Part of a small language model's weights.
Training: a variant of Muon for these matrices, 123M tokens, 7496 steps.
Each number is 500 + 40 x the weight over its row's rms, rounded and kept within 0 to 999. Layers, rows and columns count from 0. Numbers have three digits each. The size before them is the row's rms in percent of the matrix's.

# layer 15 MLP up, 384x128, rms 0.334, rows 265-373, columns 0-127
101:462551482515536495475492500499506511481570506519544567575478534506478430459515398598553526444467464512583505498475461561538484503490494493546455478548424531538518509466464449549538498493486482456481483506498502455469471461612439446501478479529530517482518526480547531479458587539454456484427590518527500457521497504470512448526451510510516546483602547560544512432514483506480535492494
098:498452586526502574551452426473534526533492483491527575454437442554533542509495513484547494506508504531483502543573503481509420494494520497553428520512527463476535500493513533514429484502489481539504456495510450485568479534437467514533490530487620483481475504553454510554485507489552479489506564453497481440497503520546495452560492509504518441445476414537493402417567456532447491528433
101:504521512477512440519455568471565531528477490479506470514528481527426469500570487491548463501502578505523520544499458470537640526478461572499607481451511588469477523423516438505494501556558523522461547462575532517507578494567538512529543545513512452479557509523418486456460495494467483466499518476459441472448502513554480528509535453528493505471504489414497505486519494548465555473531
103:534483432501475465527517534551446479571516520542516537544490507442498455540511494483577496557484416504596489498531491475561482487506472474452479613462462555488498599462490469483468484537451556480551473492543499552545489510549437515476480582501497528479514510507523533546605476495550492480449411549535427478516491452480523445499533488520487460443445463482481449524538450510477449494465
104:441435503515480557482471491482523508469496561533473576394510563564446415501542529533500475534427480520561492607475512489456501542466503527467511438445537482583483520510502524546478542527448467539463465464523500539510517532441528481519524480507499523556486425492467506430497505420523462515455552517442464468463477472501466503487447465546471497505460535429526463427443468510504532515584
099:503553535494534548477545492489564563392483531567507455418476433485450476491510469500505501576516461505570575522447472578417429437505505485505514495485452488511510589423582515499514453568487449547530489524540478498500509546476536424572546523536524510469503521528507523452503489501515470459495578499524506442505528467553508518489507573500528456531473443459528486466472469518544544522514
096:472505515508529587440494540488540483492444485489537456464525462452507494507522504564467553504399475507454562526483493493466575466545504514479529438472476506518590507500513596445545514441511503570499520500549506439511595573555503462530596478432480475462527468494503476525516430591435503508504504484489468503563516509506508497516525521441460466507522488522579452514550571486484429518517
099:486473451541447547443572476527515513501503565556452548446522449519514555456551422484459475457539507539436501524500548497536529469499488479443527508548505512497501535512476483449597453549472424489465509482434427397456615512504462479466491468500470505454530467526548413519483493492500459477443523511439512504524498494514488454495526599479478469512521462496480502421482529456573531527508
123:477411485526532491480477478414467558554444475487491555488472516462482536526539527479475511530466505556545469518516514538480516571478509425541512498534475553480529467486532478530509478483533590529549450481549490530491529548447476528402498500593436481452475487562472501506513526444510481464495491522548431525473425522427503486541539483601524473486492472467507472411443503391547513531468
107:528488501590460490547515500501552542487444547438460520500502585518550505499442513515488497485477496529502443588490491528510488538504535537485576458471526492527530467489505539508501468485465549517569560473542597554452488511441478462403538454486550562502526431503471522453466459530574479530514432475553576483615484501473474539471511525422454512511462543526504488506496514493484577445467
099:496560516426441498469414454569490435558445514576522515503487500457554441498556530508505498549518571525569464472506490517490539506489485512524457515467504560532480598532479447493588514442533507470559555482485510456601523532523550484491458454493465509547482520511436504534536500498469490460424521513542510425546530465478518554488517421521484549497546448566520458496506468485472494494423
096:512466473518446446504514414459546435600553463457443519532471456561517516500503452437439476545521502430539516518496465518502494578522526486520482422480554519486488483502533517502537430462447533490524542438536523531542485549553469502541517524479501449509492512539458572481470471444549530526549506518467471475515459564424509475528536439558427593579503504497461519536471474532559462486470
111:473508499501523469522443465506540384530516460513478554536533506525519503477487426430456460411483435460563446499548496481498482552475457554521463515465521596479577480509496464544439489468501486529458493465543499480544503443507513540480528500499560515422543464454432511418538495530471488518514456477520445529527564513479440537540465493431495473425481522492408499535527547449567522487478
095:511556533527512478582477433493480576401607524466520489422468503453510454543492516529510517457398491511441512531523538508508501491555498550485436496480459533449533565466455482518490526583567527521482506478490521479543538549477484492526517587440550449517529512486536472519474501526461487505488531543458564533476507486429527499516430551505519440572472521485530533472449475545575498559532
099:480536525478516515498509483558571533513494497463563509491465456536555567585514513484560457506489498485560548504519563512548525522542516508392503538509457495500506466501525452532472515518527509534548505522469444485448575471453539563500490523482531475501512563487458448582446480397553547431512457534572423480572461505520434507492536460459538478482520448584501465540449558481520524531526
106:508501483458492522476450508526398412455568468491508487548453476543509529514472525416541481458537490531574451536431525497547580469473508484522492571549551553529484528477497534480476519536529549541445555479529504507523499474503480483494548533531465557481503476505509494456505439520485432523547425518444509510528459457526456549519450463522577452517572499401499446615476488462514528528504
095:496480495521503422486460523480516557576470524465485523538557594527476442462517544501508565481483526497440515465543480492487413474526527504502512503513513473439479486506446428530508483518441488413474493456471467522361540495467440490441470447421532469512571518483519510499474518462464519471539478483467460448470572511523485553522497559465465427482483538600432512523506452509555530514474
093:484532490506533514475576553509538512552513501452512492478442548528511536440458543566468476445547523502459438501488410490552465498472528550461529483456519568541452515589553544543520528515526565543447521505509515573510501496484451440510514521510474490475407413490525469509558563510474423410449505538537509535502540472393526552501534483540523454538478516470556542538523484477459505509479
099:471482516507496516511486561446514465500463463517568461456507531448472559503501401601504505466504506491548527505477466439489444549525448540544491529407492497578508560517515413531477452465579508497503465481481547591468543539522508428495511535536511520504561531452546491464493531503494408516518525481502558528563540556446463567509539528442448472547472510499467506489503522452477510593483
094:503524515492497514548401399588433499532483510480469473531535539517514538492439489533496487376528407488529562428481539447495511462522466445499494492475485482512561529497467484472500557491558505500482539530493502520529498578512520505452465491480499476457504523513468445458460486481528512515463391487583459514459459527441467530499458548496504429518464533461514508494528461618510486550556
092:526509469539517441517523479475437519419548490514488466529491484526523481573543504482489509476519460524564550512505447500537456442522488524547592518436517543465420501508544494562473425500521586501481422468547511555511515483536523431516516465484481483571457544518529552558453443519497489474483519543516564389523457543499446446452503487530548521516483511490518469471538531477401540437557
111:446481527516566528451537524517443518416535430528478461490511407527424512485499520508524468486498474481482501497546486476553501548522516531419454535504403535491453536486542511482461461525549483484478492538470456553511425558489556512451470535481457503521420445489526440524461520521455442537494502528494456528556506427429430491460545552510564426551496492446468523523499517428547475534548
106:518520514477459519483532536507550483501443519492544554434579471461536490415537484552513496548515547506515546434498552522514508450478569532480533578540477567472490537552476532514462438498514527550564496493531475478534480541483474540466525492502476507426452373545521566447518455383537476463524463497484494450503492511455563463571494500521553528468532486514436421513476485441520526498530
121:481483572512456516442498506473529437534522503553492489555474457504500529531522537463504508550519501479577540521512544453444450532574508517467537471423542474553527472438583551542498530481518502565480471518437497534560467555508515493521499522565489542509514505448449482513428524574494546423539497467526488475512493546466539468378459481460533492524485431468504577497572441451474570457503
104:494440447458550503553574542525504516571449554491549484496570460519489505436461457524507490541523418516561520520487519502533549495533451550485536449537480577482543439471444416497520541417539527458518456530507524497532534558542463475477559486412503550479492522526516551481493517543483508531495520473524499509573434418458520470481539571484551456470502484524495550520489427481470567441479
102:550477465517450542479474511572570466551540456539554569510573456534488510483472506549531544479546462518479469555394452532466461463551567511471547521484521558493485526530448555482578558458503579545442425548456509480446511518582554474475476477499496481467517479447481528487473471504458445457504495438510485517562566501484492526487482574478491513472525525410493507483442459506514482557508
098:569467484467572543545469352485470483484487554430534513561538517463496487464541533550577494527436446513533501509503502512568468491496481504509524507559472572501498486481536472504512548454461454481485500519470447547483467475441502456473546493532480548552511390530417465513515539473503484496531431503482484576489489519516452455456522495447471484426551526506592519555495479512545522463454
102:442512463548477545440474583547492432447438520518497466485500498507457485485487466469524559547419464522470536510447485502485490496486437460505557459474472491485488473466456444503472505481583489460540460521499440420451495584529528419556544469465497518480508501410558468464511489565497508498591497445462468501433491474499490468506562576463439470480497476514441473455450528456466458563533
096:517471495534493481527469465557483597447517521443411542471485461528466482425526415435514513495471517480554490520503528505482506518550471381576460449483527431500556503557531504510499506554458452500506509578499444567506476480454578514523514561519468566505494455523481479549529523529455508522435472522511553501473494468521495445487492472398462453478507440556514503519526537488568490449451
095:505488502496530569523497507458535522416559540441440392522456532490441583449448497501523463571548533484526525474510496473506474568501531484535553504510497470432461539510466471512511471529536560419495454532549513507474459535538486519506433505412551469572593490448411519487501469548479518470523522501433479492559517527448474514504525514466491526577482528497474497535499556510460521552426
100:526514526419475474505501543497534433517505449436545484500429530531527416527514485478525499517501463492539465529519454535524508588524474527500495519521516541522486520533489541506494536642502489457490485472543544564503473446415559469469516499540499542446484518551511394502444551499535581535459477482469540503538524498506416515514578472518486499392500553488479523544492470522503534436433
098:518598490458488498463577520493514514512560511529418495538569458454491466463473462592471507465581461555487541478493491522529541528463573493502502501522518475508544531560487514487476472507518432541484522460509512522505516471518615498470495485482544476501463480529577488442524553540581524478492547436477575552474528470533492439466502465567535437558481522465428588532540528520465478535469
100:452449497496431547564457486444420466477519513565455503505483539584506433441501529460510513514537552542512569540535555494499534470551558523505495508551480483504530490594466468503532405513497426520471511403553494511512474525538512509429552484434570460530533526405491437544490504537506490481465491477517487466547557435462507449481474532466473517533544475505498538519534488518540460449555
092:547464469440511496462482469518505569525547460614518513467473518537549458459533487456507527508458520503459498579477493495495574478485554436437467491453540504499480504493476533440523465449449570494517503429521453508503503525497499496511580485540474516462473475461449527449557463460438511553460488469574543480464475496602537514450557393495431463456464525493539498429474447523506543529524
108:603516489528474556534567493513525544441509524525501494458521482539502478479503536545498517528497532478503549480437491458482446500444543467519466429504517495464505522529506511532470468456470523494559493516495461502526527518430479524472522458593509476523578476538468486452527383533441555464450528550445490400522493457471486548512541449558566516500509509553435462419512583548478451567539
095:494535492518442471440546478460471582499459508540525487541538603552512429456573518459478528500454455524493463458527489459427532457512454456500501481455498484526572540524535500511490451504517512504464500463477475508531579437485495506486508526450481464507483497463465533498411543516562581490498426494439427526549419551476514492484548513484508440453470585557520488572491463545518435528452
100:486500484465486451579428402507467470419483523548465501505560518474464551469491453536531492530433499500479512488492493458520471496552500456469544444439550503577550530505492562535547465465522497487476498545439459551501484462495521415457414512531496446472534415513467576478520487510523508463447510496574452497526462518417559499454465464472565494565529474467562531499477457491494488455433
101:473498509503478522585481481479458481513589444509503466564451552507490519489505504472487510466479519465550510487496508472499482488546534489516563482545564595465469542488402470570476510468500457490535498451464557476414573400487492406489455519497513542549561550520482492481537482470482442556545507557484519522448500483438491515508461546572573446488449507501453480558501518448438485541554
104:525482498504587524500493531504541444450455464471539528544473474515436456483448495476489547497504539511485547453461432474505506500526490460475419481477485447530465467512616554521538444521610505483519503458496468489562527515510456483527493448442462562483444472501474466576512560498482496434598531505484491535601506557593472539489527519487538451560524536522440507499545545491522516543516
099:485540566478491461471454451478569464477482478463480465476485524475384528533510518440515516472546486488482501530495513510468538487540489511524489510495506445582512474486502486431506532485527531407607538577494507471528474474493530483506515560490538532602437499444495449545460490530479472475504491404470532515486459571507534495531494427518582532421461569501466583520496527554547520438499
101:540487542533432563475533476518455467444612490472520526468462437532571584546522547579488491519439448532502526459501541466503500570527507448517518553480525501528478533520427413544546525547510495449517479507496496500518513452561523416574504532493511506450492466507594438518459473479528511470501533509458536511511478486459533562497488597484502519483488478401539542474536469538517515549495
104:485430502478511423488506528558446382520467444482508520562507441549516505547480522512462472564533526546546470461503450514480542515525473447526473557495507570516513545451401465473527500499515506561541466455505493566515463523540510523488521516541527532539558465522474493559480486537579496516559488523478507508522476410517469562521427475522436483526451479508607462461569452531566505484488
106:529497501521510558539502483532446524518577538531538493483547565521548537458512524459441540457487492492469473520560477540554487493404507483487520519465471481530486438461486522407493460511588428538523489528461479530529513486507455486518449520496528477497519522536479468604472492519456543465391503454547477563482531529503434509544486550480491475493415503618433479459514427530558532525499
101:459513498525481455511461429530492521478538482499540474503509445563522564438481509556514507525466512474526520499473508454523458463553523466512518521434451529444579525484582517524506544401444495466494441410501492459518550536495596578513506430512516538523552505461516531503472481463486485434515481502484439546541448479499498505513528459517416492573493485583430446432522460488555570512531
093:536503558490513469503487424572551502533501484495518555504510473497509513592538551571535464469517470518523492449472501552531492476542500539486440482533487487504449563540470506497522495493463456378527459537466475516502534525559584548532512491441528539508492518528460429484568483441517472471530505432477560515449535514626529441462537482511474518498447532557432514528591453494550493458508
090:424454473484475545541472477485497513494445434431557507489505520445530469558473512490531495443519514470470492520456540464453513462526471429508472536530562554517498483464457478557540512468447486503479583507470475568475597502498501477548464426542472531523479446430513497456520493480408525487497461474484608406513523489450510557493522519529473482552469469580457470453534507492466471483401
097:433479503525438484491487520625481495544574451504457477557455436485454487516536476533452508517547533401505568536503499491505473516501539512526489516435525509555488412565463529480511487494489451577504501530449452448554432532560532416413601493459504510529498517511522465510535528497522503493540587531448510447486498517498531455517503516456452465509554454513549487503481463498558510514459
105:510492464518532478503519510509528542587500473506556536525511509508522568515541524483442534516464481492425542617488482571459488494419494551497520489494526469536493517415506499443490524482526465444555461473520565550392550545580439501458492515474506484441555507477496497593459493487508496498555467440461548502493517547458412488562510555514453432567468521472485489539481508437473486509463
104:491489551472558479510439485421488568486554505448511471547521459467500470496518480508562512512526523552476433506508464537570551462462471490446485521528550490481544562529500503534432544535462458557506475553508491533488559498515477555449451521501421570591460516452484516496509447491503493570482548488447477499587452530483452530468512489444592460495541526431444464521395522533508508447493
087:478480419515473439496403489479537514532528496512487476538501453534492473511469478522545503510510512433521439499496480486463473460491532515487497546462500526553500523544442552473543527501482544528538481442508507483558500520524434460527452425547512432464568584445484496535446503479457484476500495451545459553495483487490545598454487394484393493519526468484517613497511542516400543511524
103:491520536461491510493441549524488512521450471485623455505485563470459503458550518556411523491564510508440498499535506547533565459509446488565592460543480476542459498487462522521507517524508441502534543476495435492510581448518560407502471548484487486506537486544489519540520466510528555517542482491518517490413540520542497478539493476417496500464446567560503478540484526592426527492447
091:466507475521522510439511505481574418529496549567457581501440506514600457405503508486539475520541532523516500532467487454555451454536517523600545479432508461553415496482485503477432529526458515520466490525500433476547432537494493554559506486516470527477518474560497504503493486535508434491582501462486512524490463450501512634482486502480452489534538474512532538486510458451463565489475
099:485552511486514480523477525541461523531529501541552534446468431433459528498467587535472535497503516439517525566439499508546435478489515504509488445524482549512502544514557563501407488542519486541519478562542463525577475507565447518512468461537469481554502497578524412438504557469489477524527466538562510470513486510416519506561480491485504437522506529537446504398557501470489442412537
100:521477452512489568478537499563530425506480467518524478517507470419453486469465543517539505547611527481476477420471480504531492516511476465505498527467545439575450534542517586497515456481503493458545502529454471498500545539501612529501489548512473518418508515493465448439498517563525586475532517518487554538512463480467543520496523490589482539422411454568530431517505527510531543533495
094:468497504445508463535468442471431529507510489489475489549528452496594539543437504531503520449402572452511505451464491550442556526496549538499558528488548466549543520499485494428524417482526450541474531426485528528508437498498494580536533570523479518499493485474422468521471488488547518492498467518531444580559469493546485486431497540510521483453429566504578552491468569453488481477491
098:535499457532524496546520443445497543562470536474491534537512488471481435469454442485526450477482482514510554577459488556512482508447526504531476433585493495479490482469549518475508462484496488479449532455433510553496591412501555543470512545481492515411508473467453603548533615532478469559504492498479475456482454525496483547504475461532474521537552528456444539414423530515462529489485
105:483448526462501479535494498496528511568485527416529521574539581420451614484506478451551451550544541462469481476520567525512525526543533501465533508546523476529457515489496567455449411557466564513568543513500485484525432485476491554486545412431553493555546512526483491483527547499453513487429463565521515471541530480519470487534486520489459465541462486472499514463486508442537579530477
098:491445494553475500504534493537511538515502495426504579504549569479456527466507496494538466457525501504484546524472458450596480533502418521425442517398442549483515498483411486490501521556444499469538499497423527539520528499510515523526542606490449467560466562531481540473492483461531452472461551492507510519441547532508542495475493529502549526479492541541547438511397441458443456501532
103:547478476513424513491457469520523518552442539550489517518496496539572451447551449465549559498537569542494492552513432533555453385474576488523466459532483479444539461499523557494527568417459423489483469504516508589516509507507486486558535552489500555515529523494566484501513548506551382500510560441498470493519496528483490522521559551459500452479511531538483530479444503536481534519458
101:523475490471605562494499550471475524442465461423482526478447465524495481491497501489495522417524435526504496450526545423589506540447471496469553450481476562574538549562517526486535500529570573461532591510544521466512525516538440424516529487463558507479426463528419512559439529503491492503468501522533456518524480478492483499530520521490454426490561549544529447444519497512529539511477
100:491478422552492532510542464455556549553479484509495477497502494497547493474499502500463537434486486435461550573517480577463531471546515467502489477572459412498514551514508413446521586543514559487505516487595559469523513470508558473520471507563495509498466528503517538482510427509526559516530467476492480509515468528537455464430466520445463492398572457498590579474491497547530455540532
100:531509527437555557469519487494423460440510521558520556518491510524442566537431444493546492520513577524515505595507450460479601466451585513510432449493506549511471520490455497450545457475562484528481558517465540494556501489543524510517529533520487547493523513519528494447467557447458492536500527543571471555510439506504432558520445481521565497461577504553535487455483510490494564547510
101:494501473446491497500513539444512486517531527578476554456531517470516479489495507620470509545468530488520483494562572497486502512482443464435431566507494540497472479442437529514548533449553525480527457532476532510488566518576442528547540500480514509530437446545457541517497550625414518522538497469466502549430513434509486498450459493572418512520450480508532505499531495534551483546450
105:525468477454537548502513455502473547548431578568549496452477479423532498448463506586548516467483461570490468543551463455460538494447464492481503523455493472487453415486564506544532461465548483466482529464485460529443520483573507471451500528464418523445498479508528499550557517522420537574488495544472515532430515406554525561508510450470504487447458526546449510519502494460550486504470
100:517519482535501470533492415513514503436594519485469522509506567522477462531508502506573444411392458482557500509505541485476552476554457474496553514451481479506536547506525523600536448486551462530467466467434508561479518482498485454459496497554501520481542510454507371435460473510486506505522508473483531468545575482540509505445502527519506466475476465566510544535424581514487429499528
107:497586529500537548464539487501453563512560525528447450444472505507472541500539520432457513535529454443524526580438540477444458510538473480508506529530561532543515447519429506512515482552487575575481470504482502493539503494480480531579520475576530515528451497542508450549480489418565545504496453543515538465538462524446400521535460444459454473497520439499510480471454412507530530559510
095:441483505495483487520539533487523503462456503524491517455465425502565539414523488444408442500466405552477491502489531502451551496444538565469499415544541484565451515487436454513497445420495471482503516528517529515505459573513450538438530569467511507549495521452494512553468429474483537443433515549508497473539538460454518496565485491519579568483456475556521552481515500490454535456526
098:463528450474448413524466452476565383533403541417448520492519461471489537459502488524520554483561493480471458473468544522555489429459490519533510442550519476530568418486498519499529474474520483432457439500542525490536443525530448540566540503490489463509499478535470481414486481541547488478517454480474536481546579488508520550463491558536475427437530522492496480487453459468537477503539
098:484573520530535493556564517527498518498527506572446467560455448489611459515527506433443506516436484510478531453552542535508465523467541445570564461582452486494508490431472477463471471506471400500515544481434486483503547469523605493525455527451511471493494465528451531524500575448500486511526483479484539529510451550486495574496449457528495445523456489452503549507554551497485489430517
101:498568574547565389492499502472470466533584499506501440492580524389546551489497550562507468454489433515459577533449521462478444438509495488506478460518534554519502505559494519549545454440533492508454542520548558558518558451438497499605595505488505479485461498507502478527543492531490475473497518471559436524493494532520510441521498500524465497542529496512517562486480488510529550508473
098:464574464474499503521474479511460387483510549471497476564571511546516466522520558502492449489522460508503512423517522523517475550503480492456436495531494521486500509485487507471479501492519492441428438458467503537544559536462486509538463498540603532519528548574480508471588477534494440450519452513437482467436414537489532493454423471459463535512480534498499477525453426447570535441416
096:572540501598503445520483525526505508542491511422496520503487531494567488505550477418476490529492476567486391558534410549515468502457516570519516502502503497512469497471521510480544506497437510467531490508427529489515527534441546523486552468480502510562412563537512452432562480486543509571515500441468525528489507531498518527507463449420499496536503522512526461591632512497477492480535
100:504518478484526473486500579446525456474545469475432396521549520457489450477455418457496535474552446439509564478431542473448495496509454550479520447438490483519468526467486556508565514476563484545494497474524457553470463564515475466525507487523470515539528543459400458555505534508553478499463516467460532562489496491502492490367518522489398478514506540490484531513493584502449468515488
107:496565567569490457455511579578463491502504507471450459438510545513587452508507527465524452541527436515517437481422524458521478552497492514512488520517529497522514458468498499469428552508521569522462468551571516539518496453523498486479493463526492506474523442556483482495482539428516477454513559466532599514455574479487509451517518497526592502532499438504512500467445498518462519639528
101:507533464575487455533536470513521530457438580425517464525491497535556421453558545561454483469502501522492536533512491482508465508488498464464482453471502552512458507496520498471558485447521506437481424535520474429404494463467615505513495496491468539523485510487484514510511547549545552520463454422482514477526510508502466444519491544481446443475514598503555440480514449560555578517422
095:579387522569493508487565501499531509466531549510500482530488533498555462510496484528466472491507448473521489497524505542504491394548536503441467419514436496508505535466505484459464488445458456478467572465535451512444553479468533506516494493523519496415534426551473487462593532555526513510423538543456515498527553493400471489551475529564529511453497514469434497493561496477441566520464
107:557421525481487501513460504537545476453498527506443506525508438512508444465482479514437547486500499449422545518473526473542543450567488434490559514425537482538527433524530428529487539447435524481447552517530479433463442470456530494442481460556502536535526501513504530498492546474567457507396534472494592574500472466507501502506584485488463465497532570532554487486441499568468499527531
109:452597532532573582488493493485467485511381513438501498487491524461538542429530568473447510432490540531488503536531481485490492514506428523535555443503532525498491496536511540412604480539545474554527513510524467499494501471525483464529442382512533492507493516479462524477510544436565569539520512514572506497491487546584452436489533439558504528494460523517495503460463498474522511502466
096:527559458518513473475476487516510472519536514483528548527469543472511431492555507492491431464453584544540429488478478521496500453478548580551521529469504482443486427427510472490481534507561535491511453513463477569530510518518524496530575595554495526555526533529503522487568394530428490516468474537472495473449416558476583503475587506552504525540528484517491533572506505517471550492430
096:483442491566493449548523463426501530503539503530547471492472470476511492503376549553507488577471590498516504490457470531459567512567443578510575507467450517507488432496541473464505522567537559556478541499515525492553529453533490465505551500529516490513490530545537478489542560515570493484528516580466501548487475551417551519511516585524545453436505516478544487454485479497548477435488
104:547482486549537539473550433496486532562536468570476518496488506496451521495463503450464504510495563511517524439444452440533497464517547466521498439526423492537531463547436483528470405429494507506480502459428494395533514450477549521474472542527502510528529520491446426497495513495553575544545486437564521555541532511532446470497429522497480521568489511428494551591548562474519515490502
103:533487438486523548486549475532482523511437534553561563569531500548544497542488465572472495551472559519430472519539587464466446496529546503459580457479455591456481529549490510449530371577461504539533504497504475500526509526541486477573465562502543469452522461493480485443469462466477479489477500507433484484515527465480468445478516467472485542447523529476486490508548474577452510563539
095:572514501457451489458472516585487517489512489461465557499490467516457507470531581520517451474503521582534507476531466484487467542510491500513504479506597515430474463519475530495462548534561494425463503550550533432494420442491479527487545541494542579504420565458539497485508587558495516517615519572524463454473518465488509553442444488489444450519452483507495521505511448435504473460494
109:530503531459485541466487500518522559488521380540514499482502490493513515540530469575604539496512502574522518539508454479557450541522456472516522571459495527482483492494532437507519517592470463468428492417497541497474466489473501509524491513436641490530439521520513514551453550499522495543502539478523480481479532461455514529575511491495530457491482518527506464589493467452518616439516
099:462514589466471557486446425527485541518475519539528404441497508490441535527490461427447497488521479529497486490430502501474418439538539498563451457521472487514463420491528509534461475492443469474538449519471488441521545530532494473475554454486503533618523504482457436510495431431470458560499440508487481460494457510494507515476459498514535466453473509399470520539514520530575451555508
105:513519492491515427537543415508537512505471540525497520512537484439561551493515449444497477490538543473475497421507506475542458502518453449580504501525480593583425467552555530443499483517434562511567502453521470513361507481467543493532543472531454514517463520530448480463453526491535508481546540533532529509487529522461537498470442507461536475512510570486598448496468493522474573459491
098:497441471515566499517483409469484519467539441559454546493416452496521459533520545550493494505551472544462498541538466485480486500519544532517463430460517506554498514575399494405580504576525576482506519517446515450481470506511501508428587542485545424515450512501547507499474449502471535550550505508431466473513476563538536536500479490504522512549565575502478471526508535516503564468509
099:560462485585501480528423486509536509516461515545551532506453483539518447493484499492426485537522523470554498500462472523485484478499551476469474429416443383502463512487479477444545478504575513574471488515488570461481501528542485440556576493487450498485484451465432470377494510529492493466431481533477519438429443523463451493488527515493471465513530516458537536500532529580431518505483
104:532511521538516490509509481531467548519474544493514403482514480471423446520494483536506426520540501478483455547488453535466550491500491467519478479493499495559491447487470548449496478491474537540577482504486472551443547431499554549513587543489579496477515514542511542583523539567463582524520517492504519458529504425517523463486467466540545486497595554529537380480580498448538524499579
102:485466539478481535504431522522492432490587448501488488442506418561505537524501504452479517509498506450505510395537540511572524541497519570525504498505482528476484500496455540472518469464560459523447461485468520540509481590509425546541437553436497463594494460511432447450548519490538549411524530516533527483476519504521478547483535549495465505447439479564485478547543473576509545468442
102:455482467533470507532515515502452501526400439542543493486447501533492518513481550513480570492520438493502484498465514471472518439550450435500521453543496525472500555520539410450529459480440501545512494565512515470523444512498451476572480534543500460443542408477489489533475522509573568544450538526522444503513440570489541519528525543490437520441502517472487598542493530391489582494504
097:559516510503474554535564464488516523440538480522524423466476516446468537505528551559497543518487500578446545532510551478449496508572510498495446455451490525545513533552435492540524483525492463505399479445522446533519471541487408515522572461517461483552561456459488464525514473500462460487534479467452454472537451509479455524481465541529473477531482547431472582514478434452535564403541
103:535464505463476525504518480512466509414432489457420509479512477467540489443471460486466457470485466494495521535528471487525460506449485525470507562537508479514494458555523500527506582550537504464525549522473538539417433476581517576428551534483544493494508559513450451447564491471487463553514388530544478474476508492490497594505473521526449467491462488522435493495465401531495510395448
103:457491453501468519460468472508531527439487500545482503528510486505541487506511484495567528483520526488554425515567467493417547511507468529501429524407491525389467496515514604471480494512516519552557473467535574461498511489591540522446439502520446521463534514497556473478439509510606524499498511467512478441505470514508506531576461528447514541539487497557419397470492459506555450490506
107:477438500405521470499486459477596534497498467427410557575516560485499493473446516438536426530487511439494481428471506496470407544520506506487489548516494476477477481463516500548469527481481490492483494421502460520469532493470530463486489548615507584516561435549536502539484525503429452496465472481497519500533510401489457449509483497490527522527490533571493437470502450422498488464482
097:493492504493480489462472474521521522539528556473520521471536462519457570538439480466500502519500510481507450548460596537473493507534500529549584403479546447513502559434539485497552566464445436506498506516496468569472512424477507526613505537469564420470498467498481534508546453553495495540532437469447488504485508494447429530454455535494486451537428487549446485489561507451520531582471
094:504565454562430578498477472462548450499561503506500514550425544510511525447457551557501535543508501537521517528441452528489560525498518468567411510535586509424550464490545466547479559469475534507465574533483529444478463520520473538504529513453495527513411507493539474486489524474498493423498512542477508466535579472505483437519460554440441485543530542528554564494507457560522489509558
108:505466496424513508557491485508506497493499526512527532529507445485456481484568439550581492371424489466508485524538469491490421499496445559499528479484462538446518597445505584547485480437484534510550540554505445520476486509479506499490489453545540481456568428540523498485536493501497515508476550572528468507484536502477519410484429429521505513520518488502488609512490562564529503525442
094:449479493431532489497498484474506526385455465539506485440520494432555463463477505551473529520465496564432504447412471438569559498538465500515482457477480449494485503544459519534551479490511522535497513470447545460414524510502499426470454420464472497542558463474578448552526528545502539474475499475531514515548499473534475473544527579580586487510477482532529539534559455465453533523493
094:485511481437546448427500518504514541573417490476479441513566535553478545439455467522460430501524509494545551544490483528527564464495490480449567453435502514449503369425507565484507522568423515496487525532488499519449546493523475480478438503494513497487526526486526475541535527466513483479569498528510515580530488510446495468504520504489435537541506406481481498566487461474431509586494
098:500523493518488529497521488493443519466492490458529548485508468498546496482438417518463546511532525503543488502466478514472524545557468534531519506553472514503570562491501388543531506547459490470557447498488548513486455452458602528486529468482502475465537383443457401477489453448481488567512508510534547469495462535515455555561494514485522521512396578462531506463534522582494569492556
098:524484498485473471460506511502535424437545471531503474498562467494431512579483547442496459570601484421551471495478544504566485526479463451475550490489454517456581476491513483531477489479535518517551557521523494504507533517492441451511574502484508557522501458557545543445484459442541481498512504538527470445541469522516534524474488481432463494474510561518469535407452567471582547457404
106:461402486505510493537476439527516485508516500508499514497519381511486552511565565394508547486463525460549469545478482467419542452546454511543549527487472457488536511489501481545465534480483489481504481480505506548472569432433451530453486468498532478530475590495472574536506513513442524484557565474419436487491549538456513487518561489519523628491531500490521504508516500484459468463561
096:505468509533542499527555497502509559479504502490483458507446548512414466523500565533476518467536444480479480534508457506468461542458493486476541511481535461554479518516449461521622484472416489507471531475486478486540379528445567527495492483495499540487491515481516454506492445469584552400498482459489541451535538354522516493495479561463539517506416500439501549460520465489498492446463
103:498497452485548515480484468517549500554430438527501397486522558510521500451500450495541521470501512509484429495575418520454450542451492470594467476478468463546528506491540515487486417549532472502510515495554509527536529553581473622494439551559508479463534452475530506530452495458467543539536517462478480550505555521507476421530573453529484439498488496551456543530485525483478530471439
103:536434473520445501493466487546510508544532493515474497475404492539514472553418483452488563487540515428571490501526526482472505445454486554512543473518554528502424504538444500510519506560527526465525489519412505440479490533526513461518556534470429381462517502547499559467541517503436507527424470537464560437480530403485521570498496515486509549483518503454522516469556516525580517460549
104:557495502434446452524510532500422501541452561537489525466550528425526456443492478518542504513530483501554585513623493524524485507513510527466430500508526564531500564445504535486470487543502484418473418486462446432475516497505518480471496461527546545479478508498523555498477545509534506434491517540474449425483475481550459529423499519413433530512524546428443444530449526516457501522528
094:493534510492489487483516559490458498505462455483536552425493476526497523437535434473560533541527579559466543511486499538513460509480467511478452488526481534559484452536484499529472573460406495539473433566538546498584601502507433505402459518550509512447542496503472476499429545488456531598435484510528463419477478452469494492490498518459542496528461504487522570551474477517523522548443
098:443472562579549474538502457562473521498425487475476535474519431473538516504555538451508499513480485498502510546498530525526573565497508512587499466540504456507483431609533517452517471492448491517493467517498434486538512603467529504492491489470452504538507473510557495491520509447514402558494520510501566490494489541495584543550512498507536469517503434509564563477533474523427608439527